Weights of a small transformer language model: 6 heads of 64 (2 for keys and values), LayerNorm before each block.
Each number is 200 + 30 x the weight over its row's rms, rounded and kept within 0 to 999. Layers, rows and columns count from 0. The size before them is the row's rms in percent of the matrix's.

# up: layer 20 MLP up, 1536x384, rms 0.115, rows 14-40, columns 0-127
# down: layer 20 MLP down (transposed), 1536x384, rms 0.127, rows 14-40, columns 0-127
up14,110,180,213,190,261,208,188,182,147,225,220,215,237,177,193,177,191,212,166,226,172,233,215,174,249,266,190,208,199,228,160,191,171,168,186,208,229,192,217,210,163,217,257,242,243,170,203,173,257,196,214,232,212,200,223,194,162,255,156,214,176,170,207,231,197,207,129,180,166,195,220,203,212,193,141,196,142,209,206,182,181,213,148,193,215,195,227,130,172,136,235,220,186,146,206,243,154,176,167,198,199,197,127,221,189,193,171,199,175,186,197,189,176,219,176,138,187,184,217,168,206,207,164,248,168,246,208,192,237
down14,118,231,222,209,217,270,218,151,194,200,160,168,141,201,213,195,137,125,188,174,178,201,255,139,148,182,208,207,225,200,186,234,182,196,147,222,177,210,167,177,180,149,251,208,202,168,172,179,204,177,189,237,194,143,148,205,182,198,206,169,131,229,224,191,207,216,170,133,194,194,187,194,214,214,206,166,182,215,203,139,181,173,178,213,171,176,178,236,205,177,224,203,180,212,223,172,189,210,162,243,173,179,167,177,198,277,213,233,168,208,197,165,163,169,181,219,189,215,192,232,194,212,176,193,202,217,172,177,183
up15,105,179,206,237,229,180,216,163,266,214,205,208,214,216,240,233,197,213,205,190,237,151,175,197,188,183,195,173,236,213,223,178,217,219,191,194,197,180,226,212,191,199,211,181,189,220,178,261,203,144,224,199,191,208,213,167,201,240,146,204,206,181,189,186,185,133,217,165,243,153,162,191,169,228,238,160,206,177,220,138,152,187,175,221,178,196,197,248,194,219,188,180,158,221,229,183,169,176,211,225,213,179,194,210,227,228,177,226,204,191,163,198,182,162,162,196,178,181,219,175,198,134,117,172,188,153,245,206,167
down15,100,225,235,223,243,133,153,193,200,129,229,167,174,218,246,229,161,211,232,146,221,187,203,202,214,166,165,237,214,191,144,219,200,192,223,154,182,152,197,257,146,221,177,203,197,166,154,132,157,222,219,217,199,196,193,173,160,196,202,182,160,166,210,215,204,168,201,210,239,180,145,173,217,213,279,200,200,179,191,200,177,205,219,209,205,175,172,186,224,179,242,166,214,219,285,146,228,166,186,226,195,176,206,207,249,192,143,185,158,212,210,232,210,224,176,251,231,183,208,235,164,213,229,233,186,208,209,173,149
up16,105,173,186,198,181,254,211,203,228,264,191,201,180,164,163,173,198,215,184,203,265,207,183,183,186,271,196,232,256,162,186,217,238,227,222,184,210,207,234,168,195,223,228,180,129,195,164,212,257,221,200,174,154,122,232,193,221,174,148,151,227,111,204,188,212,242,218,183,171,174,193,213,208,201,162,232,202,194,164,214,200,231,189,162,209,229,211,161,239,162,167,266,166,186,209,219,203,207,218,169,232,219,225,219,187,205,178,167,184,249,129,241,149,185,215,230,240,217,245,209,202,180,241,199,186,211,198,191,239
down16,104,211,147,203,205,199,167,226,157,187,214,196,182,178,175,248,185,186,202,190,152,225,166,197,138,158,200,182,185,172,188,174,179,215,181,244,173,200,188,189,210,165,158,221,185,165,196,211,198,218,178,195,152,238,169,177,210,214,201,237,206,218,173,190,233,226,238,161,177,184,153,149,183,237,158,213,213,157,192,182,211,196,177,201,213,187,197,218,197,207,226,165,246,176,236,221,240,183,146,193,177,200,168,213,175,198,181,262,187,134,165,194,192,248,217,214,178,174,199,194,179,193,213,240,198,160,157,193,168
up17,099,216,177,180,238,250,229,211,167,159,212,193,206,217,203,263,252,176,216,209,196,187,217,239,241,202,185,241,194,249,235,222,182,206,301,218,203,190,267,193,221,170,206,195,155,147,185,179,203,190,208,225,198,215,139,175,156,166,205,162,202,253,196,248,208,218,256,191,183,235,253,217,150,197,257,237,246,179,187,201,187,200,216,191,163,243,230,203,182,211,246,213,215,182,186,224,243,180,241,220,252,199,210,192,211,245,237,182,252,201,179,234,189,225,207,191,212,179,187,222,179,254,197,253,212,197,237,240,223
down17,110,219,189,165,182,162,201,182,245,189,203,134,151,265,199,157,221,175,191,288,192,214,249,221,233,232,223,206,165,187,164,230,157,161,255,234,192,214,175,194,150,219,174,243,213,167,182,223,182,260,192,209,198,139,183,150,199,156,212,183,208,172,198,213,216,224,218,217,193,175,233,172,166,162,183,195,197,208,196,198,184,151,217,180,224,178,275,173,215,186,229,173,167,224,224,149,173,208,189,231,210,172,155,166,201,199,184,229,139,158,216,235,184,268,229,236,249,183,191,210,219,174,188,149,191,184,221,208,159
up18,104,195,198,163,188,231,202,179,172,216,212,210,237,180,145,193,209,194,178,165,168,186,166,185,191,198,201,208,231,184,213,241,220,193,186,145,206,187,196,189,198,169,251,179,197,232,273,187,214,212,185,185,181,217,175,198,207,207,197,139,216,213,214,181,155,172,210,129,222,211,199,196,199,193,162,214,217,199,163,200,169,201,141,252,169,173,195,197,223,219,175,202,182,254,169,210,231,193,207,209,211,186,168,243,270,206,186,211,223,180,176,220,158,298,181,179,199,127,169,205,165,247,232,205,203,201,132,199,231
down18,106,245,196,240,153,190,206,222,183,185,228,193,199,186,162,219,208,180,174,157,181,241,179,221,175,198,196,177,214,217,177,166,205,177,173,178,211,176,194,217,178,188,184,241,203,202,124,199,231,238,205,261,140,185,207,183,222,202,194,157,223,218,224,222,242,170,212,171,163,181,184,222,115,161,223,178,169,156,206,175,166,210,212,181,187,187,227,192,187,188,203,224,150,225,191,211,176,177,258,217,195,204,219,197,201,224,203,176,178,169,133,187,201,150,222,216,173,153,137,219,213,145,173,214,173,238,172,159,245
up19,094,255,197,166,229,261,212,236,132,257,181,258,179,174,210,199,181,205,185,227,210,206,170,145,210,256,202,197,227,230,205,197,229,270,214,186,194,225,179,232,249,249,174,164,245,222,198,154,204,232,138,231,235,202,202,185,191,138,173,160,257,194,213,155,175,260,207,223,178,197,235,204,216,175,181,177,208,228,184,195,179,189,201,246,247,224,166,227,170,208,211,227,198,196,239,223,249,173,234,223,178,189,189,236,232,204,219,160,224,169,203,202,160,211,240,230,183,200,206,260,152,161,151,201,166,131,203,224,184
down19,106,160,177,192,219,184,204,234,204,162,202,156,140,193,171,159,207,167,255,228,183,177,156,220,198,178,158,212,177,181,239,194,211,187,220,257,167,224,194,162,133,169,209,238,208,193,227,212,189,192,177,167,225,148,190,186,275,157,219,200,188,285,176,190,138,203,200,223,197,209,158,130,216,235,186,228,210,200,218,198,189,172,173,141,207,161,212,163,192,202,195,156,195,182,194,244,171,217,241,213,184,196,184,217,241,202,183,233,159,181,218,197,186,210,196,118,204,132,178,174,189,239,237,190,197,211,221,185,261
up20,094,182,231,246,246,180,175,160,210,205,171,257,188,176,195,229,171,225,186,207,186,118,208,197,252,219,171,172,207,187,185,158,208,213,217,227,229,229,196,164,203,201,137,212,227,237,214,270,183,166,210,230,173,179,217,221,198,214,228,168,247,172,216,184,145,189,171,230,166,249,237,213,159,181,168,202,211,208,251,180,181,169,178,164,195,226,222,164,227,226,161,203,221,191,216,171,181,220,191,219,191,192,162,229,196,161,203,225,238,187,207,203,178,156,223,206,175,228,267,181,179,221,219,152,184,260,136,141,190
down20,082,227,145,211,182,217,161,202,181,231,209,235,154,163,236,236,203,186,217,228,186,214,245,183,225,231,238,194,230,254,168,196,251,204,201,227,232,214,235,182,251,175,190,228,209,163,279,207,188,198,153,191,213,228,227,263,178,196,200,233,230,226,197,213,219,215,164,222,187,155,183,252,175,227,207,169,179,225,153,198,159,230,181,191,239,195,199,229,203,137,202,204,224,212,183,149,136,232,233,185,208,207,199,200,181,212,225,198,213,199,228,197,214,232,154,235,198,169,198,218,211,156,162,230,194,226,194,210,232
up21,099,126,230,193,187,190,160,222,211,238,169,200,106,205,240,215,227,222,181,231,128,219,171,193,206,218,213,203,192,171,177,202,203,170,196,229,250,247,196,235,221,184,242,227,162,157,226,184,121,218,164,111,229,206,177,217,207,221,164,228,262,239,205,245,188,186,208,187,148,185,206,173,229,250,212,169,251,231,186,128,220,217,218,198,237,219,153,192,213,164,180,156,159,212,178,251,164,199,193,217,242,170,182,214,219,175,221,176,197,173,199,213,229,228,239,149,216,221,217,236,219,227,209,243,193,162,186,190,159
down21,103,236,179,183,189,136,156,186,144,188,215,182,157,148,243,228,186,207,221,252,229,199,158,199,220,215,179,207,211,206,186,210,197,222,217,157,188,230,159,143,169,128,205,157,179,214,194,220,202,276,168,228,193,154,190,176,224,173,164,190,170,225,242,219,209,187,232,209,201,178,199,169,193,187,178,177,160,178,190,191,125,241,210,210,162,208,203,191,202,220,210,228,213,172,219,186,212,207,211,186,195,194,236,214,140,227,170,206,213,224,171,246,237,179,211,142,229,209,209,192,201,136,168,191,236,202,192,182,133
up22,097,261,167,241,218,160,225,180,283,216,208,151,107,246,190,219,234,228,201,120,235,225,194,159,244,199,170,225,230,187,186,251,201,284,174,191,225,232,179,215,236,230,188,141,230,173,205,189,168,260,213,247,169,250,207,191,169,183,192,217,176,165,183,173,199,202,218,169,154,214,199,192,172,169,220,197,240,212,195,189,187,186,163,197,236,195,180,235,169,220,226,241,238,207,178,211,189,261,183,165,179,200,131,177,202,205,193,229,232,216,220,195,189,175,215,216,183,200,214,176,214,170,205,259,247,153,218,195,235
down22,097,222,209,147,195,210,169,220,179,216,181,187,234,186,268,180,181,208,220,238,213,210,221,205,206,214,178,219,170,167,226,177,198,194,204,212,193,215,171,231,200,231,194,124,228,121,171,165,223,224,221,183,260,233,181,223,219,205,149,203,185,132,218,149,194,171,170,214,198,245,201,210,210,178,175,170,231,209,229,236,220,186,247,173,222,155,208,233,193,220,257,232,192,168,142,198,160,166,219,143,190,223,240,170,212,187,183,196,225,123,202,207,139,204,205,189,201,248,266,145,198,184,185,214,201,241,184,209,206
up23,093,244,154,159,198,220,183,157,190,185,187,219,197,212,192,255,164,221,175,146,224,186,186,212,164,206,215,189,263,261,178,119,259,238,176,256,196,217,249,210,218,163,228,183,158,220,219,188,178,215,137,205,169,133,206,226,207,196,201,217,237,205,166,164,179,171,207,186,225,255,190,222,224,167,190,220,205,145,202,221,234,194,241,188,183,192,153,179,141,238,219,208,184,175,157,154,217,175,225,176,203,212,220,178,263,259,165,163,186,177,175,241,192,195,205,207,207,197,138,202,160,221,186,184,247,171,135,256,188
down23,092,180,164,261,210,157,207,222,186,253,206,178,257,167,212,213,248,199,230,225,197,233,167,188,113,215,190,170,152,184,220,234,142,215,160,144,184,238,189,233,207,185,172,168,223,198,173,171,268,215,212,190,232,132,227,180,177,184,190,180,211,208,183,208,197,196,230,195,166,222,185,205,186,163,239,157,183,247,165,225,229,187,251,171,189,164,215,145,221,251,188,161,249,223,155,238,169,174,243,148,179,229,201,173,189,202,216,181,208,174,216,222,239,216,183,212,171,232,207,226,235,229,158,181,258,176,206,161,197
up24,099,197,166,205,198,218,167,228,187,233,181,195,233,168,252,113,198,200,226,182,214,249,223,199,198,173,232,177,225,190,228,203,213,180,206,170,215,191,175,173,176,212,254,167,238,171,173,197,215,151,181,163,209,189,226,192,195,169,179,164,225,180,248,159,211,176,170,159,196,163,183,213,240,206,174,176,182,208,227,190,190,189,186,220,219,194,224,199,214,203,212,236,224,136,195,239,174,200,253,159,183,174,221,231,173,225,170,173,181,175,205,183,217,148,233,199,192,229,213,161,109,145,207,244,180,244,177,163,204
down24,104,164,188,136,145,192,179,216,223,179,162,140,83,187,193,170,114,237,199,205,207,181,267,132,207,186,261,155,229,172,133,108,188,213,203,244,244,210,212,173,189,176,198,160,192,209,163,154,214,199,188,239,174,205,200,199,193,222,208,148,198,169,176,195,163,162,195,154,162,132,178,177,175,198,216,222,198,222,184,194,217,184,181,234,227,191,200,179,207,189,194,168,185,225,244,97,186,194,206,213,196,181,202,201,190,175,200,232,216,191,176,213,228,217,185,162,199,178,236,186,198,187,156,199,209,175,186,217,169
up25,104,196,250,249,167,217,211,230,171,264,214,164,213,171,253,229,193,159,184,225,231,172,226,283,144,206,222,197,147,198,219,218,190,184,215,185,194,223,211,198,261,223,209,198,198,216,169,201,214,195,185,166,178,210,214,263,253,191,229,216,150,210,186,223,171,193,244,195,196,178,117,187,103,207,202,216,229,246,167,164,148,201,180,190,158,191,200,174,166,188,247,202,162,216,200,181,126,172,213,176,174,185,241,230,263,225,218,136,196,216,219,202,202,244,202,98,164,179,204,201,157,180,167,188,196,218,251,143,185
down25,104,221,251,168,208,197,145,240,185,212,202,178,170,218,202,178,214,196,145,231,166,226,225,171,177,168,184,231,225,163,194,178,203,270,242,188,228,171,135,237,220,192,167,187,143,143,196,233,148,220,203,281,169,164,193,167,167,218,226,171,168,243,111,208,219,232,223,211,203,214,228,188,180,239,179,195,154,190,165,212,225,203,182,238,218,206,196,148,202,213,207,171,183,169,237,158,184,175,165,190,178,187,223,247,207,212,211,203,187,193,186,148,253,209,196,233,194,196,182,249,217,151,193,181,176,192,159,130,225
up26,101,220,156,193,257,273,194,252,211,185,178,198,170,167,256,187,212,195,210,188,239,175,206,206,211,208,212,195,196,174,182,205,171,242,241,191,231,197,182,235,204,143,220,168,171,225,225,176,191,185,155,175,263,237,195,192,226,262,207,247,185,169,257,220,233,190,208,250,209,233,216,263,243,206,191,221,265,212,181,212,188,207,200,226,196,194,223,172,201,199,124,219,134,182,196,170,202,225,194,231,240,207,163,229,208,227,162,124,284,210,235,211,179,206,282,241,225,156,197,212,222,212,219,191,190,172,142,232,194
down26,085,247,202,226,199,138,163,194,161,182,163,186,171,227,142,185,199,191,194,161,229,167,253,201,218,206,150,200,207,226,214,186,171,175,179,184,198,209,204,245,174,215,205,232,269,196,193,216,195,119,230,212,218,283,207,186,187,188,235,193,221,197,201,181,126,182,213,201,195,156,184,173,159,147,246,187,202,187,156,291,192,181,129,173,220,172,247,181,134,223,248,158,172,193,79,249,121,188,223,220,198,137,172,192,131,216,210,252,154,189,180,218,159,192,220,149,170,222,233,177,215,132,175,214,211,186,209,186,182
up27,104,190,173,206,217,216,221,243,210,193,244,171,179,244,194,237,199,186,216,186,193,246,228,184,204,250,178,251,198,188,224,192,240,241,202,206,189,208,216,229,204,138,215,219,247,268,169,189,226,185,224,182,229,220,222,166,181,222,178,176,217,179,255,207,204,207,247,275,217,249,161,227,187,210,233,255,188,200,202,208,219,224,162,187,167,202,273,173,175,192,224,180,192,216,195,157,213,209,201,213,194,182,237,174,175,238,174,141,185,163,187,174,203,216,195,194,243,191,218,188,198,208,187,207,252,174,178,160,203
down27,113,191,249,244,206,150,223,179,230,197,204,263,174,207,175,220,142,137,198,170,179,232,182,243,224,180,196,158,215,174,180,201,175,209,200,252,274,208,232,178,186,197,260,222,172,200,194,219,230,190,225,214,193,203,225,214,248,201,198,215,156,213,166,189,253,214,236,199,163,255,229,195,247,209,168,168,117,213,198,185,164,263,181,204,137,222,227,187,169,214,183,164,177,226,198,195,171,158,248,165,220,188,154,211,137,233,93,194,198,218,182,211,217,218,189,204,190,226,200,195,134,190,171,182,160,194,158,224,202
up28,099,194,209,185,151,208,253,203,208,212,234,215,224,228,195,266,233,234,180,205,215,166,204,153,193,209,230,205,213,177,232,160,240,195,227,156,215,126,184,204,207,218,205,187,222,174,204,193,223,165,176,141,189,185,138,214,199,193,244,188,215,192,205,223,200,172,198,184,183,157,200,184,207,249,203,247,182,146,214,159,196,231,173,192,169,195,219,210,173,253,192,180,199,233,197,181,268,211,205,192,187,187,208,186,194,245,157,175,186,194,233,234,212,250,181,207,191,218,215,245,187,226,209,200,222,244,152,186,189
down28,099,176,183,274,191,203,236,206,232,309,184,206,210,189,175,223,200,233,230,243,186,215,254,224,173,190,223,213,170,127,215,221,210,175,159,221,126,150,154,199,198,113,227,199,202,249,203,203,186,178,183,158,220,208,170,159,207,218,207,244,245,202,215,199,162,210,204,169,193,215,172,209,183,215,157,170,217,190,180,194,199,188,212,227,202,189,233,181,125,205,216,258,151,193,217,212,154,189,225,211,176,201,211,165,215,193,180,236,151,136,220,186,212,169,201,256,165,200,182,182,217,203,220,158,137,205,235,182,206
up29,103,185,270,212,200,201,217,137,165,222,224,239,174,211,262,213,205,214,222,142,215,164,207,221,195,219,209,188,230,201,195,176,190,243,207,198,210,176,227,137,241,212,202,203,141,182,193,251,203,190,144,221,195,200,164,218,301,201,167,196,164,201,169,181,211,185,184,179,230,172,190,196,185,204,207,183,192,195,162,199,200,248,207,193,166,175,239,165,179,240,207,215,211,181,171,191,203,207,227,230,205,198,170,184,200,219,203,199,248,160,165,240,195,205,226,185,169,245,217,247,190,216,183,284,188,189,279,212,191
down29,103,191,195,222,214,190,237,154,172,177,151,237,177,190,205,182,198,209,194,182,213,195,205,221,208,193,210,181,226,194,153,160,192,257,199,148,138,158,208,175,236,192,181,120,143,199,169,214,187,248,171,244,218,144,257,250,234,186,183,238,232,238,187,157,203,206,218,275,170,182,185,214,210,186,197,212,156,213,201,161,129,228,187,203,183,205,184,244,188,199,232,216,247,188,251,211,251,148,151,204,218,212,177,234,205,153,146,207,207,187,136,213,191,252,195,157,174,189,266,217,182,198,203,207,200,193,206,190,201
up30,119,225,252,190,230,202,176,206,217,214,217,169,180,276,173,171,238,196,203,166,230,195,192,227,229,191,202,176,182,236,191,199,222,218,212,220,241,180,226,167,207,202,235,167,227,178,216,183,217,208,233,209,231,222,250,155,238,200,174,215,239,246,173,168,161,210,127,148,220,213,220,130,192,208,230,172,165,230,157,179,192,200,179,166,226,142,182,219,228,257,129,184,188,157,186,159,211,191,199,218,249,164,205,174,203,222,200,235,186,249,189,200,251,222,196,193,247,181,227,201,181,166,156,171,219,193,189,177,219
down30,111,165,207,217,236,237,232,150,202,175,221,203,175,238,189,176,175,216,210,185,191,203,191,197,181,205,228,186,147,173,190,131,188,122,158,169,238,162,222,206,166,138,218,176,246,186,189,170,229,175,224,221,212,211,205,218,184,245,232,175,245,195,204,235,231,228,229,228,215,179,183,155,258,181,245,170,206,215,199,223,165,225,203,204,184,219,197,242,206,195,201,161,184,231,149,176,185,168,175,190,183,194,166,226,181,185,142,225,179,147,224,184,247,166,217,208,187,207,188,187,204,193,165,200,216,166,198,218,206
up31,091,171,168,219,199,181,154,198,235,198,193,154,204,195,161,126,197,219,164,210,177,211,231,222,223,226,246,158,162,142,231,165,198,210,277,197,152,166,208,168,196,193,167,186,182,183,290,207,226,192,173,187,217,202,201,162,187,158,238,189,230,210,210,196,215,212,223,161,209,264,214,227,223,192,153,192,198,193,177,236,178,167,209,150,211,129,258,212,187,250,248,198,161,167,198,213,215,196,226,213,141,262,182,252,240,201,166,237,223,211,248,182,187,213,225,232,164,236,223,201,242,159,216,263,175,228,192,226,169
down31,091,201,180,218,203,201,175,155,162,189,128,185,193,165,211,249,187,202,170,239,174,190,242,227,192,133,218,225,251,168,199,190,186,204,188,164,244,145,214,202,91,203,214,148,135,243,155,183,189,208,180,203,174,192,176,205,243,191,187,238,170,154,251,216,166,221,223,200,178,167,155,209,195,225,217,226,231,163,205,185,141,204,193,190,206,204,187,181,211,185,230,197,203,190,180,160,248,205,191,225,200,217,257,162,217,210,278,226,197,238,177,175,200,182,222,226,175,177,248,228,212,218,218,198,181,189,195,216,178
up32,100,172,172,195,196,212,207,171,222,167,238,207,174,170,170,182,185,210,170,167,171,184,178,233,249,204,169,154,216,180,198,171,245,216,204,183,182,216,199,235,213,243,224,249,201,272,184,208,201,216,169,177,175,220,213,233,185,228,184,178,195,141,191,260,179,207,200,227,200,194,204,175,169,203,225,219,204,137,233,162,242,272,162,222,197,194,233,198,229,156,223,214,251,189,201,226,237,213,183,174,196,193,243,165,206,184,224,218,158,279,201,237,179,213,206,209,127,254,226,205,134,184,231,178,234,235,238,215,189
down32,103,198,183,231,197,235,204,224,191,190,165,204,188,227,213,176,186,182,177,188,186,231,229,201,149,232,202,223,212,181,163,228,215,168,175,203,217,224,188,236,249,245,234,198,174,153,149,123,158,237,184,246,204,156,251,163,164,190,189,207,166,201,202,222,207,216,216,171,182,170,233,158,229,191,209,217,223,161,168,209,197,187,191,268,196,222,222,223,238,217,207,206,205,189,226,195,238,221,183,172,118,178,187,183,150,159,212,277,149,219,210,213,215,231,247,153,179,156,190,187,156,228,195,169,152,171,139,154,227
up33,107,195,192,193,202,209,229,174,231,175,217,164,196,198,166,229,189,244,186,166,153,243,170,204,193,240,203,182,181,250,165,225,209,230,209,184,173,160,217,207,176,193,227,236,200,259,208,158,221,211,180,214,230,175,220,137,145,244,173,242,185,248,162,192,195,202,219,232,241,195,195,216,212,179,232,206,178,237,181,216,206,228,253,146,192,155,252,156,212,235,204,237,189,205,229,202,186,210,206,157,198,271,186,191,161,178,151,162,209,170,209,260,183,179,282,150,199,250,223,249,257,226,165,237,164,232,210,249,192
down33,099,193,157,178,149,221,169,132,149,231,176,248,215,215,224,191,170,246,159,180,184,224,216,208,197,196,189,183,248,235,177,223,223,234,148,204,171,224,236,209,241,161,241,219,208,236,251,170,202,184,164,184,210,161,232,250,134,211,227,161,166,178,181,181,182,233,206,155,188,167,150,191,184,189,173,171,223,241,164,199,184,265,160,198,195,198,145,180,211,192,188,233,163,256,254,177,210,149,156,203,236,240,195,195,226,192,195,174,163,210,188,192,208,209,174,206,196,200,262,238,243,216,221,240,145,222,148,242,219
up34,105,176,264,220,149,171,229,201,211,218,274,176,235,203,217,231,242,134,204,240,178,178,182,181,238,226,201,219,185,208,208,228,195,255,248,188,193,197,178,184,212,201,203,213,172,203,192,143,157,191,225,199,241,226,168,212,178,185,200,227,216,196,115,205,146,194,181,190,248,230,186,210,250,165,209,247,248,215,226,213,196,267,245,216,223,235,196,204,155,211,192,229,199,126,202,208,174,178,212,198,196,239,224,145,161,240,206,225,174,242,158,178,173,207,199,165,236,152,138,258,208,230,228,185,212,240,196,181,233
down34,119,156,170,141,220,223,183,205,231,190,230,141,163,189,179,195,180,188,231,199,192,161,153,231,235,156,253,218,172,197,200,236,234,182,137,208,196,210,189,198,186,215,205,179,245,188,203,153,165,162,181,193,185,160,189,245,174,211,250,159,193,194,180,197,177,210,182,189,202,238,166,217,166,224,236,222,227,217,263,192,199,156,193,217,232,197,207,217,154,127,195,196,205,155,209,184,210,157,203,207,217,216,239,158,179,178,211,189,146,199,218,201,197,211,246,182,171,253,214,206,205,174,201,245,149,200,223,230,225
up35,095,208,138,152,225,186,217,141,214,290,192,191,228,234,160,179,241,243,205,183,263,199,211,215,241,189,230,232,227,175,190,166,200,178,201,210,185,230,190,183,188,173,206,195,187,170,171,207,201,180,209,123,207,202,195,144,237,201,209,213,208,173,217,161,185,234,216,168,157,189,140,173,198,196,203,145,161,196,150,201,210,241,252,175,217,187,221,204,189,230,225,103,192,185,226,182,209,210,203,176,196,250,254,208,184,218,223,156,190,196,183,176,185,184,222,220,215,225,165,204,225,197,195,169,232,235,217,200,149
down35,092,146,234,194,195,194,223,191,215,189,199,230,219,241,194,228,215,207,199,245,209,163,215,195,139,217,184,264,202,193,216,190,196,165,147,165,192,172,192,260,166,202,183,214,169,193,173,149,186,195,193,200,222,135,219,212,256,169,173,146,170,206,223,196,147,282,193,233,195,156,211,188,174,175,256,134,156,212,165,207,132,158,187,115,206,179,172,220,189,209,221,182,205,177,215,189,199,172,193,207,186,159,165,192,153,178,166,158,228,161,227,198,246,208,176,194,189,229,188,180,164,201,180,170,189,206,223,160,169
up36,092,247,175,193,213,182,230,223,126,181,204,243,190,188,177,198,198,159,207,195,206,240,260,180,170,183,179,169,148,141,237,174,196,170,210,196,189,215,223,226,210,227,202,199,206,199,216,196,191,184,206,193,227,221,251,206,187,259,171,200,233,195,216,179,195,223,211,152,194,190,211,218,201,183,172,241,194,191,201,184,206,173,152,169,196,217,190,200,171,210,242,235,175,181,242,213,179,205,191,247,211,224,170,189,206,215,173,209,195,174,233,146,241,183,191,136,242,180,200,201,241,137,242,266,193,196,226,231,203
down36,096,206,164,178,195,189,170,150,208,197,213,174,140,138,176,191,177,188,170,253,247,236,171,212,201,204,138,187,209,225,167,192,217,227,187,220,187,200,170,218,194,140,228,185,193,217,212,221,219,176,245,157,179,160,193,209,239,204,156,163,161,160,189,208,223,253,215,232,208,216,180,160,188,240,154,196,126,165,224,192,209,243,181,137,200,178,206,213,219,207,216,183,216,213,192,181,202,230,199,194,145,177,189,163,170,164,215,235,245,180,159,215,183,254,173,204,204,216,205,149,201,110,168,171,223,187,181,180,182
up37,098,205,177,198,193,226,228,203,183,204,176,212,191,162,201,133,186,213,163,166,166,147,194,211,244,181,216,195,229,144,215,187,200,182,175,236,224,225,214,173,244,193,176,196,207,224,181,269,156,235,159,189,207,276,215,205,194,210,212,233,206,184,171,174,182,196,195,235,204,169,248,190,202,178,207,217,176,212,179,223,181,176,248,167,155,226,202,183,188,246,204,191,186,215,203,179,216,129,190,211,166,212,173,214,168,146,187,124,196,228,231,213,200,187,148,213,214,235,222,198,200,169,177,253,215,241,181,179,256
down37,106,238,172,234,187,191,233,178,182,165,166,178,185,162,185,182,222,228,162,226,144,189,212,172,180,180,175,168,165,207,231,208,193,266,159,235,159,169,152,160,187,164,217,191,242,186,171,242,167,204,222,226,169,196,240,203,241,127,204,157,156,199,195,203,154,209,196,205,199,216,202,174,203,204,197,191,232,199,226,188,220,179,182,150,213,218,197,201,254,172,207,188,153,184,198,205,243,155,212,192,199,176,204,191,152,209,179,173,214,172,214,184,230,201,206,211,188,144,208,189,160,133,182,172,186,223,206,172,205
up38,111,222,216,201,223,154,191,281,195,179,148,233,154,177,251,182,221,237,148,211,229,218,192,205,239,203,197,238,182,173,244,219,241,183,226,242,243,218,194,237,139,190,180,256,195,179,212,236,199,230,206,246,242,231,159,257,228,243,205,251,149,152,200,228,219,240,197,234,154,177,201,215,229,169,176,204,212,214,239,253,179,173,115,249,196,202,208,197,166,261,178,202,183,209,233,156,229,210,213,207,211,198,188,226,217,187,177,216,187,183,184,168,189,151,195,221,176,181,184,207,222,230,189,267,156,218,225,183,170
down38,087,159,143,191,188,180,171,191,189,205,241,221,191,208,220,196,220,185,194,208,207,227,271,198,177,223,166,225,190,186,170,199,235,199,164,241,177,230,153,220,254,146,196,159,193,228,194,214,140,255,182,260,200,172,194,256,160,174,227,209,165,226,187,226,201,251,151,154,186,174,216,156,251,221,138,196,193,226,210,166,176,214,266,166,247,199,185,246,198,158,208,173,205,189,170,194,160,170,211,158,213,221,210,144,184,192,200,188,197,222,234,247,177,204,216,221,182,231,209,148,190,205,198,187,140,183,209,208,201
up39,108,187,172,223,183,128,189,189,139,167,234,202,167,223,208,253,225,240,206,220,225,174,191,209,241,164,121,235,219,198,127,191,235,204,197,159,135,179,212,140,220,211,200,207,216,236,151,221,175,219,207,239,154,127,155,155,141,182,200,212,157,209,193,180,223,197,157,202,147,241,172,172,178,207,191,181,161,201,217,184,209,200,179,234,113,258,268,163,197,186,176,177,196,202,157,197,214,232,133,162,217,210,180,203,192,195,179,209,175,175,191,185,212,217,208,164,255,209,171,189,228,175,233,206,141,199,164,199,211
down39,085,179,200,186,188,191,184,161,165,220,199,189,197,213,162,184,173,243,188,179,185,170,170,267,194,132,227,159,250,224,197,220,201,192,226,190,184,218,179,173,160,172,226,185,212,195,214,198,205,234,202,255,179,250,219,216,195,196,165,230,227,256,244,226,221,227,205,178,242,244,219,202,165,237,244,151,156,149,240,170,198,187,192,163,190,133,182,191,133,165,188,242,255,184,168,178,202,151,212,230,212,242,171,173,224,182,188,157,173,232,181,159,241,211,239,237,192,138,204,156,237,197,183,192,173,159,207,245,236
up40,109,235,116,199,217,224,253,184,226,202,206,213,199,152,203,151,247,161,209,188,247,135,214,222,231,231,208,182,238,184,146,226,198,167,182,224,202,152,190,233,239,149,208,257,201,171,200,189,206,216,204,165,220,271,211,200,226,244,214,162,177,176,166,203,217,221,204,164,251,209,181,192,251,259,219,225,258,196,221,180,139,224,179,172,214,234,180,256,185,213,161,246,178,214,214,196,180,151,168,226,195,197,180,145,166,250,199,171,167,255,228,169,173,166,223,195,215,255,243,185,268,207,189,190,202,163,219,190,129
down40,108,206,163,201,192,220,160,186,152,239,185,201,224,200,222,191,214,226,145,184,163,177,197,231,196,188,213,138,249,213,165,172,208,166,160,195,206,155,185,209,220,176,156,172,153,163,216,228,148,229,233,250,228,230,201,163,174,173,247,194,193,204,254,206,244,194,196,183,218,172,196,208,206,153,207,184,217,168,179,192,185,186,126,224,152,198,213,227,229,186,204,140,169,187,199,123,204,209,216,169,236,228,212,203,185,195,203,261,193,175,202,190,163,212,239,236,164,169,214,189,164,215,201,170,166,173,224,184,220